Each number is 200 + 20 x the weight over the matrix's rms, rounded and kept within 0 to 999. Layers, rows and columns count from 0.

# layer 8 attention query, 192x192, rms 0.177, rows 95,127,159,191, columns 0-63
199,220,199,220,217,200,206,194,186,214,196,233,164,198,195,200,198,214,233,220,184,198,191,183,243,226,132,156,225,202,214,217,195,185,209,185,225,206,217,209,192,185,194,219,201,187,199,171,222,200,188,222,213,206,238,183,202,198,188,225,197,196,195,212
214,202,191,219,192,214,191,206,210,204,186,195,201,197,207,220,204,162,184,211,201,198,210,202,249,184,174,212,186,156,194,181,195,189,201,200,213,206,181,222,192,173,217,203,181,245,209,200,175,198,213,198,174,181,215,233,218,206,177,148,205,194,162,205
185,197,201,210,191,220,207,209,190,210,202,185,185,221,193,196,199,195,205,181,202,231,213,208,222,171,150,200,202,212,165,203,180,163,197,205,186,195,212,207,194,191,212,204,213,223,193,197,197,212,203,191,201,193,210,224,208,216,167,204,197,196,175,189
156,190,199,221,177,198,234,197,209,212,192,175,224,214,206,203,231,196,234,218,193,183,188,200,185,178,165,190,197,186,211,175,194,197,213,202,207,182,184,203,202,182,196,185,198,205,222,194,200,208,204,199,194,196,212,202,220,208,160,174,224,220,221,198
# layer 8 attention key, 32x192, rms 0.169, rows 31, columns 0-63
193,221,210,232,213,219,200,194,173,193,196,225,169,207,188,225,187,191,221,201,220,186,175,193,220,187,209,198,206,183,177,208,212,207,219,172,172,183,174,186,192,188,196,190,215,222,218,204,214,182,182,192,201,186,201,209,187,190,199,179,216,201,200,209
# layer 8 attention value, 32x192, rms 0.128, rows 0-6, columns 0-63
189,210,181,221,215,215,179,188,199,205,201,199,187,189,209,205,226,195,205,190,184,198,162,211,180,204,197,186,206,191,180,216,230,183,219,225,206,193,224,154,205,192,189,203,217,207,216,188,228,177,174,207,161,159,218,219,196,195,182,179,199,205,195,206
182,205,187,184,215,230,227,180,203,190,205,191,198,186,172,182,202,199,189,205,245,209,198,167,184,168,178,209,199,207,209,214,178,213,196,216,201,202,172,156,211,186,214,173,221,169,227,219,167,208,181,183,194,179,152,225,165,214,234,217,226,191,218,188
195,200,183,186,226,203,203,226,192,191,211,202,221,208,187,199,203,198,247,173,210,217,196,189,187,236,212,191,183,184,210,161,246,216,202,206,207,160,210,213,213,180,202,206,164,193,237,173,199,197,221,218,205,185,207,197,200,231,190,195,235,190,228,212
226,227,229,246,183,192,187,214,190,242,217,204,198,228,207,195,206,223,211,233,223,198,207,195,217,219,207,201,174,205,217,224,195,196,212,200,182,188,204,187,208,189,186,198,216,220,191,163,187,194,203,194,201,167,217,179,192,142,225,201,200,198,202,196
222,221,208,214,222,183,212,187,214,182,185,205,181,210,196,196,172,202,241,196,162,203,192,211,167,181,242,217,229,205,194,194,170,212,213,189,219,172,175,175,195,192,243,203,214,182,177,168,217,208,207,219,174,183,225,149,251,161,200,207,183,213,213,187
194,192,184,195,197,227,217,207,204,250,205,202,212,194,200,205,194,193,219,193,223,179,217,200,242,187,169,189,200,220,194,213,201,199,208,229,167,165,186,185,199,209,158,181,214,182,209,212,215,177,192,224,201,149,202,166,166,238,169,209,203,229,193,188
172,185,198,173,190,198,204,204,223,188,192,172,201,207,216,203,194,186,239,185,198,221,189,213,223,211,225,186,211,205,210,217,179,202,195,174,216,222,180,200,206,188,185,188,180,198,211,236,197,196,230,251,208,175,185,236,187,208,218,211,203,215,213,193
# layer 8 attention output (transposed), 192x192, rms 0.148, rows 0-6,32-38,64-70,96-101,128-133,160-165, columns 0-63
224,207,195,144,210,179,180,191,198,194,212,181,226,217,222,185,194,245,175,177,188,232,179,191,204,231,201,194,235,196,180,179,184,205,205,218,157,187,199,203,201,183,192,193,186,183,173,212,189,197,211,197,221,241,220,166,247,194,173,247,214,171,203,191
225,189,186,210,168,190,185,179,183,213,218,196,153,214,211,254,172,170,184,240,187,186,190,206,205,242,232,163,177,207,179,226,186,163,244,167,163,224,199,212,150,203,239,183,205,176,216,167,183,185,244,250,214,199,193,209,207,184,218,174,194,211,224,207
188,220,231,211,179,216,217,238,193,211,205,250,197,158,207,160,214,211,167,180,224,184,225,257,217,195,189,194,187,184,220,196,212,226,161,200,221,203,158,189,195,185,226,205,198,221,211,239,193,193,170,151,200,242,186,191,241,170,154,182,204,184,204,204
186,183,188,189,191,223,206,201,209,193,207,166,188,190,194,193,205,211,190,231,163,200,178,225,206,177,208,198,238,225,174,143,188,184,175,221,216,186,194,191,199,209,216,191,194,173,175,211,206,178,201,229,201,189,184,205,244,215,213,180,214,195,163,182
239,229,223,197,166,222,191,190,195,197,191,228,176,221,227,209,204,223,194,185,211,202,190,197,203,190,181,197,217,219,173,210,209,194,218,192,180,202,210,196,222,208,191,221,197,199,189,207,200,258,199,181,216,218,199,246,168,210,203,222,220,236,187,198
176,204,159,216,224,197,177,194,216,160,199,244,186,166,192,222,203,187,198,188,192,198,171,178,181,190,210,198,199,157,187,223,220,227,188,170,228,227,194,225,203,194,211,203,207,180,209,159,177,207,182,175,191,203,220,223,204,195,183,181,197,209,206,180
212,217,210,215,228,175,192,196,204,185,203,202,192,205,182,172,187,215,196,206,220,180,210,174,215,181,234,220,195,211,211,220,211,206,196,222,224,202,238,225,203,182,170,176,193,199,206,213,238,208,228,171,193,151,177,178,186,201,215,204,200,194,210,238
191,207,197,193,203,184,215,204,214,165,205,233,180,180,192,172,172,205,187,181,166,190,172,164,210,191,193,179,212,197,216,233,191,210,183,208,221,204,187,189,210,213,234,226,221,206,177,188,185,208,194,175,145,223,199,201,209,206,191,194,182,157,173,207
201,166,183,190,232,196,208,195,181,189,179,154,211,204,202,186,214,202,212,194,188,235,221,200,223,220,219,253,235,192,213,183,196,192,238,202,202,195,206,187,208,226,181,170,172,231,198,218,240,180,209,190,195,198,205,173,189,201,182,192,211,209,180,238
194,198,184,185,193,209,207,214,197,174,147,210,201,199,202,214,204,196,207,179,188,198,225,208,168,193,210,185,186,177,208,154,186,185,178,177,229,213,195,210,199,192,224,199,162,144,179,211,206,191,180,245,232,157,176,194,169,191,190,223,179,191,199,216
207,210,171,197,193,182,216,180,200,179,217,202,184,189,221,200,174,205,242,196,208,204,210,206,186,247,232,203,193,208,190,219,195,209,221,207,200,196,232,210,241,177,203,217,227,190,233,226,234,223,185,210,244,209,196,212,187,194,211,183,177,186,235,147
176,187,161,183,216,205,214,220,166,211,219,175,205,176,194,210,206,161,176,179,216,184,194,165,203,165,206,180,183,231,180,213,189,194,232,190,200,226,203,172,194,222,199,181,231,248,204,218,209,192,215,215,204,226,177,177,210,222,200,173,191,214,194,213
221,230,221,198,203,209,201,204,249,222,216,213,209,205,231,174,225,206,202,194,221,226,210,175,203,224,197,226,220,226,188,204,198,189,198,184,163,195,200,179,190,184,191,213,168,221,212,222,185,204,227,213,211,240,214,197,222,167,223,206,177,197,199,201
227,208,211,215,206,186,183,217,164,184,219,207,199,221,170,219,210,212,221,198,212,216,214,218,166,216,186,186,204,210,223,179,196,202,195,189,183,207,202,214,201,211,207,215,234,185,205,212,167,203,172,194,222,239,212,206,180,231,174,187,212,212,209,204
199,187,205,188,219,205,195,204,179,217,195,194,191,187,174,161,212,208,217,190,200,204,203,174,206,183,126,196,186,189,219,201,199,191,199,198,231,191,216,228,230,238,200,221,211,201,199,202,195,199,208,186,206,162,195,249,172,199,208,176,226,228,221,157
183,200,231,202,175,210,195,198,237,248,194,209,202,212,189,166,191,210,153,160,230,228,188,183,193,206,152,223,211,205,189,175,193,219,175,238,270,165,210,172,230,176,198,251,202,192,199,259,183,224,192,172,153,163,224,201,228,181,208,255,218,172,158,163
199,168,194,157,228,171,165,227,206,177,232,188,219,224,194,185,236,196,195,191,205,211,194,180,216,186,178,192,218,222,170,178,178,207,240,188,188,211,234,218,197,220,183,167,208,207,204,169,179,210,174,227,200,196,232,195,212,217,177,205,165,201,207,200
227,174,181,189,195,179,160,219,218,226,193,220,236,242,220,186,210,195,172,180,237,220,225,197,192,198,203,198,159,173,208,181,168,245,198,168,211,175,224,197,188,185,192,196,228,211,232,207,163,230,190,183,177,206,203,168,202,193,226,245,195,213,200,231
202,223,205,227,183,167,204,187,184,195,200,194,241,199,193,166,188,181,227,204,198,176,222,190,212,215,175,175,174,181,208,170,209,223,197,194,198,185,210,227,195,185,184,205,189,175,197,183,209,157,182,180,205,190,192,195,214,178,197,214,177,199,179,200
201,217,198,211,202,187,191,201,209,201,212,160,166,191,185,181,245,222,178,197,168,198,238,209,229,185,250,195,180,212,200,168,205,173,186,238,182,171,190,182,213,210,201,157,187,192,184,191,255,199,233,210,202,211,171,174,209,212,234,191,179,183,179,230
177,212,184,206,243,252,204,187,203,217,162,172,219,220,190,212,177,163,218,203,179,201,154,173,181,181,228,197,242,204,172,224,178,168,161,184,193,202,156,223,185,214,232,167,224,206,171,193,184,169,211,217,196,195,196,214,204,183,171,187,179,185,175,212
182,185,200,196,185,218,224,209,162,224,187,162,230,197,199,217,185,187,192,232,213,214,185,252,188,178,198,202,209,175,195,207,193,196,215,186,211,158,205,211,178,200,178,191,171,189,191,214,190,210,216,185,220,227,197,203,195,177,232,174,213,225,216,189
237,210,199,193,196,194,207,208,220,174,207,215,206,174,182,201,201,208,197,221,166,215,170,193,185,171,216,199,195,212,236,171,199,205,216,203,215,181,206,191,200,197,202,229,215,192,205,210,218,188,212,213,217,200,225,201,222,171,206,201,217,194,214,207
225,224,226,212,183,194,187,199,208,228,231,162,210,200,194,201,214,236,184,193,218,182,177,176,212,201,184,199,229,201,181,202,186,218,194,204,176,195,218,204,210,200,213,202,171,212,194,192,179,216,212,203,208,190,218,217,204,210,195,239,199,199,186,208
227,175,221,174,212,187,198,174,227,214,201,212,206,169,185,196,186,185,210,204,174,186,210,174,212,168,182,228,220,200,212,193,214,167,200,201,219,204,197,198,190,232,202,187,189,212,189,181,203,181,197,192,188,222,219,162,176,199,193,179,185,190,207,192
178,218,195,224,194,211,161,189,170,190,172,173,216,201,202,193,189,216,201,208,184,202,200,184,175,227,182,218,192,198,226,180,218,211,171,229,238,246,183,178,212,182,188,185,213,213,203,205,216,164,187,204,192,199,175,210,177,193,192,196,195,227,211,199
209,197,223,221,197,172,205,176,195,222,188,182,189,192,207,185,188,204,197,218,211,208,211,219,223,205,172,190,198,200,227,204,179,181,217,210,209,170,213,190,214,183,221,228,197,219,201,199,203,202,211,233,211,224,208,196,182,192,179,215,213,182,208,216
180,247,193,199,172,164,205,194,173,180,191,224,160,177,184,189,227,193,187,217,199,180,160,191,229,230,166,218,243,252,208,189,199,192,219,179,215,196,204,212,193,233,179,216,188,223,215,148,199,185,198,220,188,185,210,229,238,222,211,206,179,227,198,189
222,198,210,179,230,218,234,195,225,189,208,183,242,209,225,218,177,208,198,210,179,252,256,197,198,184,206,231,188,182,165,229,187,221,144,204,237,178,194,201,185,192,180,210,204,199,166,213,217,217,188,156,172,200,216,214,177,217,228,217,206,207,161,173
178,233,208,204,194,200,209,210,181,183,193,203,224,219,206,186,182,166,203,198,170,239,217,194,221,165,178,239,203,239,214,219,183,156,195,211,211,203,230,177,176,221,209,237,166,195,196,174,207,173,227,197,190,214,193,171,206,205,207,204,204,194,210,200
200,226,232,223,175,248,187,185,176,235,188,201,193,210,202,225,194,158,167,244,233,222,219,200,183,222,188,210,211,195,176,242,243,198,220,192,152,216,199,216,179,173,168,225,262,229,237,215,227,212,208,171,196,220,170,244,200,181,206,167,171,221,214,187
171,204,206,204,227,198,171,236,193,171,186,153,200,221,196,219,232,221,230,174,180,206,215,170,249,203,215,202,229,180,199,190,183,186,207,206,198,184,216,195,182,208,186,220,188,232,159,194,216,222,169,208,200,172,174,184,216,171,176,193,205,182,159,187
256,205,172,223,179,196,231,204,225,210,208,158,170,227,201,188,217,226,188,231,202,197,161,217,226,192,212,218,195,199,245,177,204,182,233,199,200,164,188,177,200,158,207,207,188,256,240,215,229,166,195,222,194,226,230,188,194,215,222,219,243,168,176,178
214,198,210,237,212,208,194,186,201,214,181,201,145,223,210,209,214,163,231,200,212,206,249,165,209,187,234,215,163,205,212,190,235,175,213,175,181,202,180,166,211,185,225,215,221,220,206,205,217,186,184,215,193,202,234,197,181,226,181,195,213,224,182,212
171,223,221,199,201,225,189,211,219,225,193,193,204,222,220,190,217,222,212,179,201,188,188,201,215,190,185,208,218,187,211,197,229,201,210,231,173,226,172,231,196,163,200,177,181,206,188,192,168,220,162,203,213,193,194,214,173,209,170,200,182,196,228,182
205,175,189,192,239,193,189,158,201,184,215,189,186,193,192,164,196,188,233,211,191,216,184,180,198,201,190,194,210,206,155,193,207,204,214,219,216,226,203,199,190,221,190,197,215,202,200,210,207,220,220,193,184,211,192,199,215,219,203,211,183,229,210,203
154,176,192,202,214,181,216,207,188,166,192,222,194,191,215,197,192,194,214,221,212,212,220,224,219,206,194,175,196,206,213,245,214,221,195,216,195,218,212,205,202,200,206,217,168,187,194,182,195,207,196,183,206,171,216,221,180,190,222,217,204,207,196,221
183,211,197,196,195,170,229,221,204,245,159,238,219,230,181,181,210,198,240,204,185,214,208,217,182,216,185,230,181,158,225,184,191,221,242,208,183,193,204,195,185,185,226,209,212,184,174,159,193,173,208,202,211,201,240,193,240,190,215,206,210,197,161,200
179,193,185,147,205,187,225,223,199,216,216,187,219,188,215,166,186,213,214,170,228,207,206,215,202,191,191,193,205,214,190,198,200,202,202,231,203,186,175,188,211,226,170,190,216,196,169,190,183,170,171,207,197,170,183,199,215,189,198,220,175,193,202,184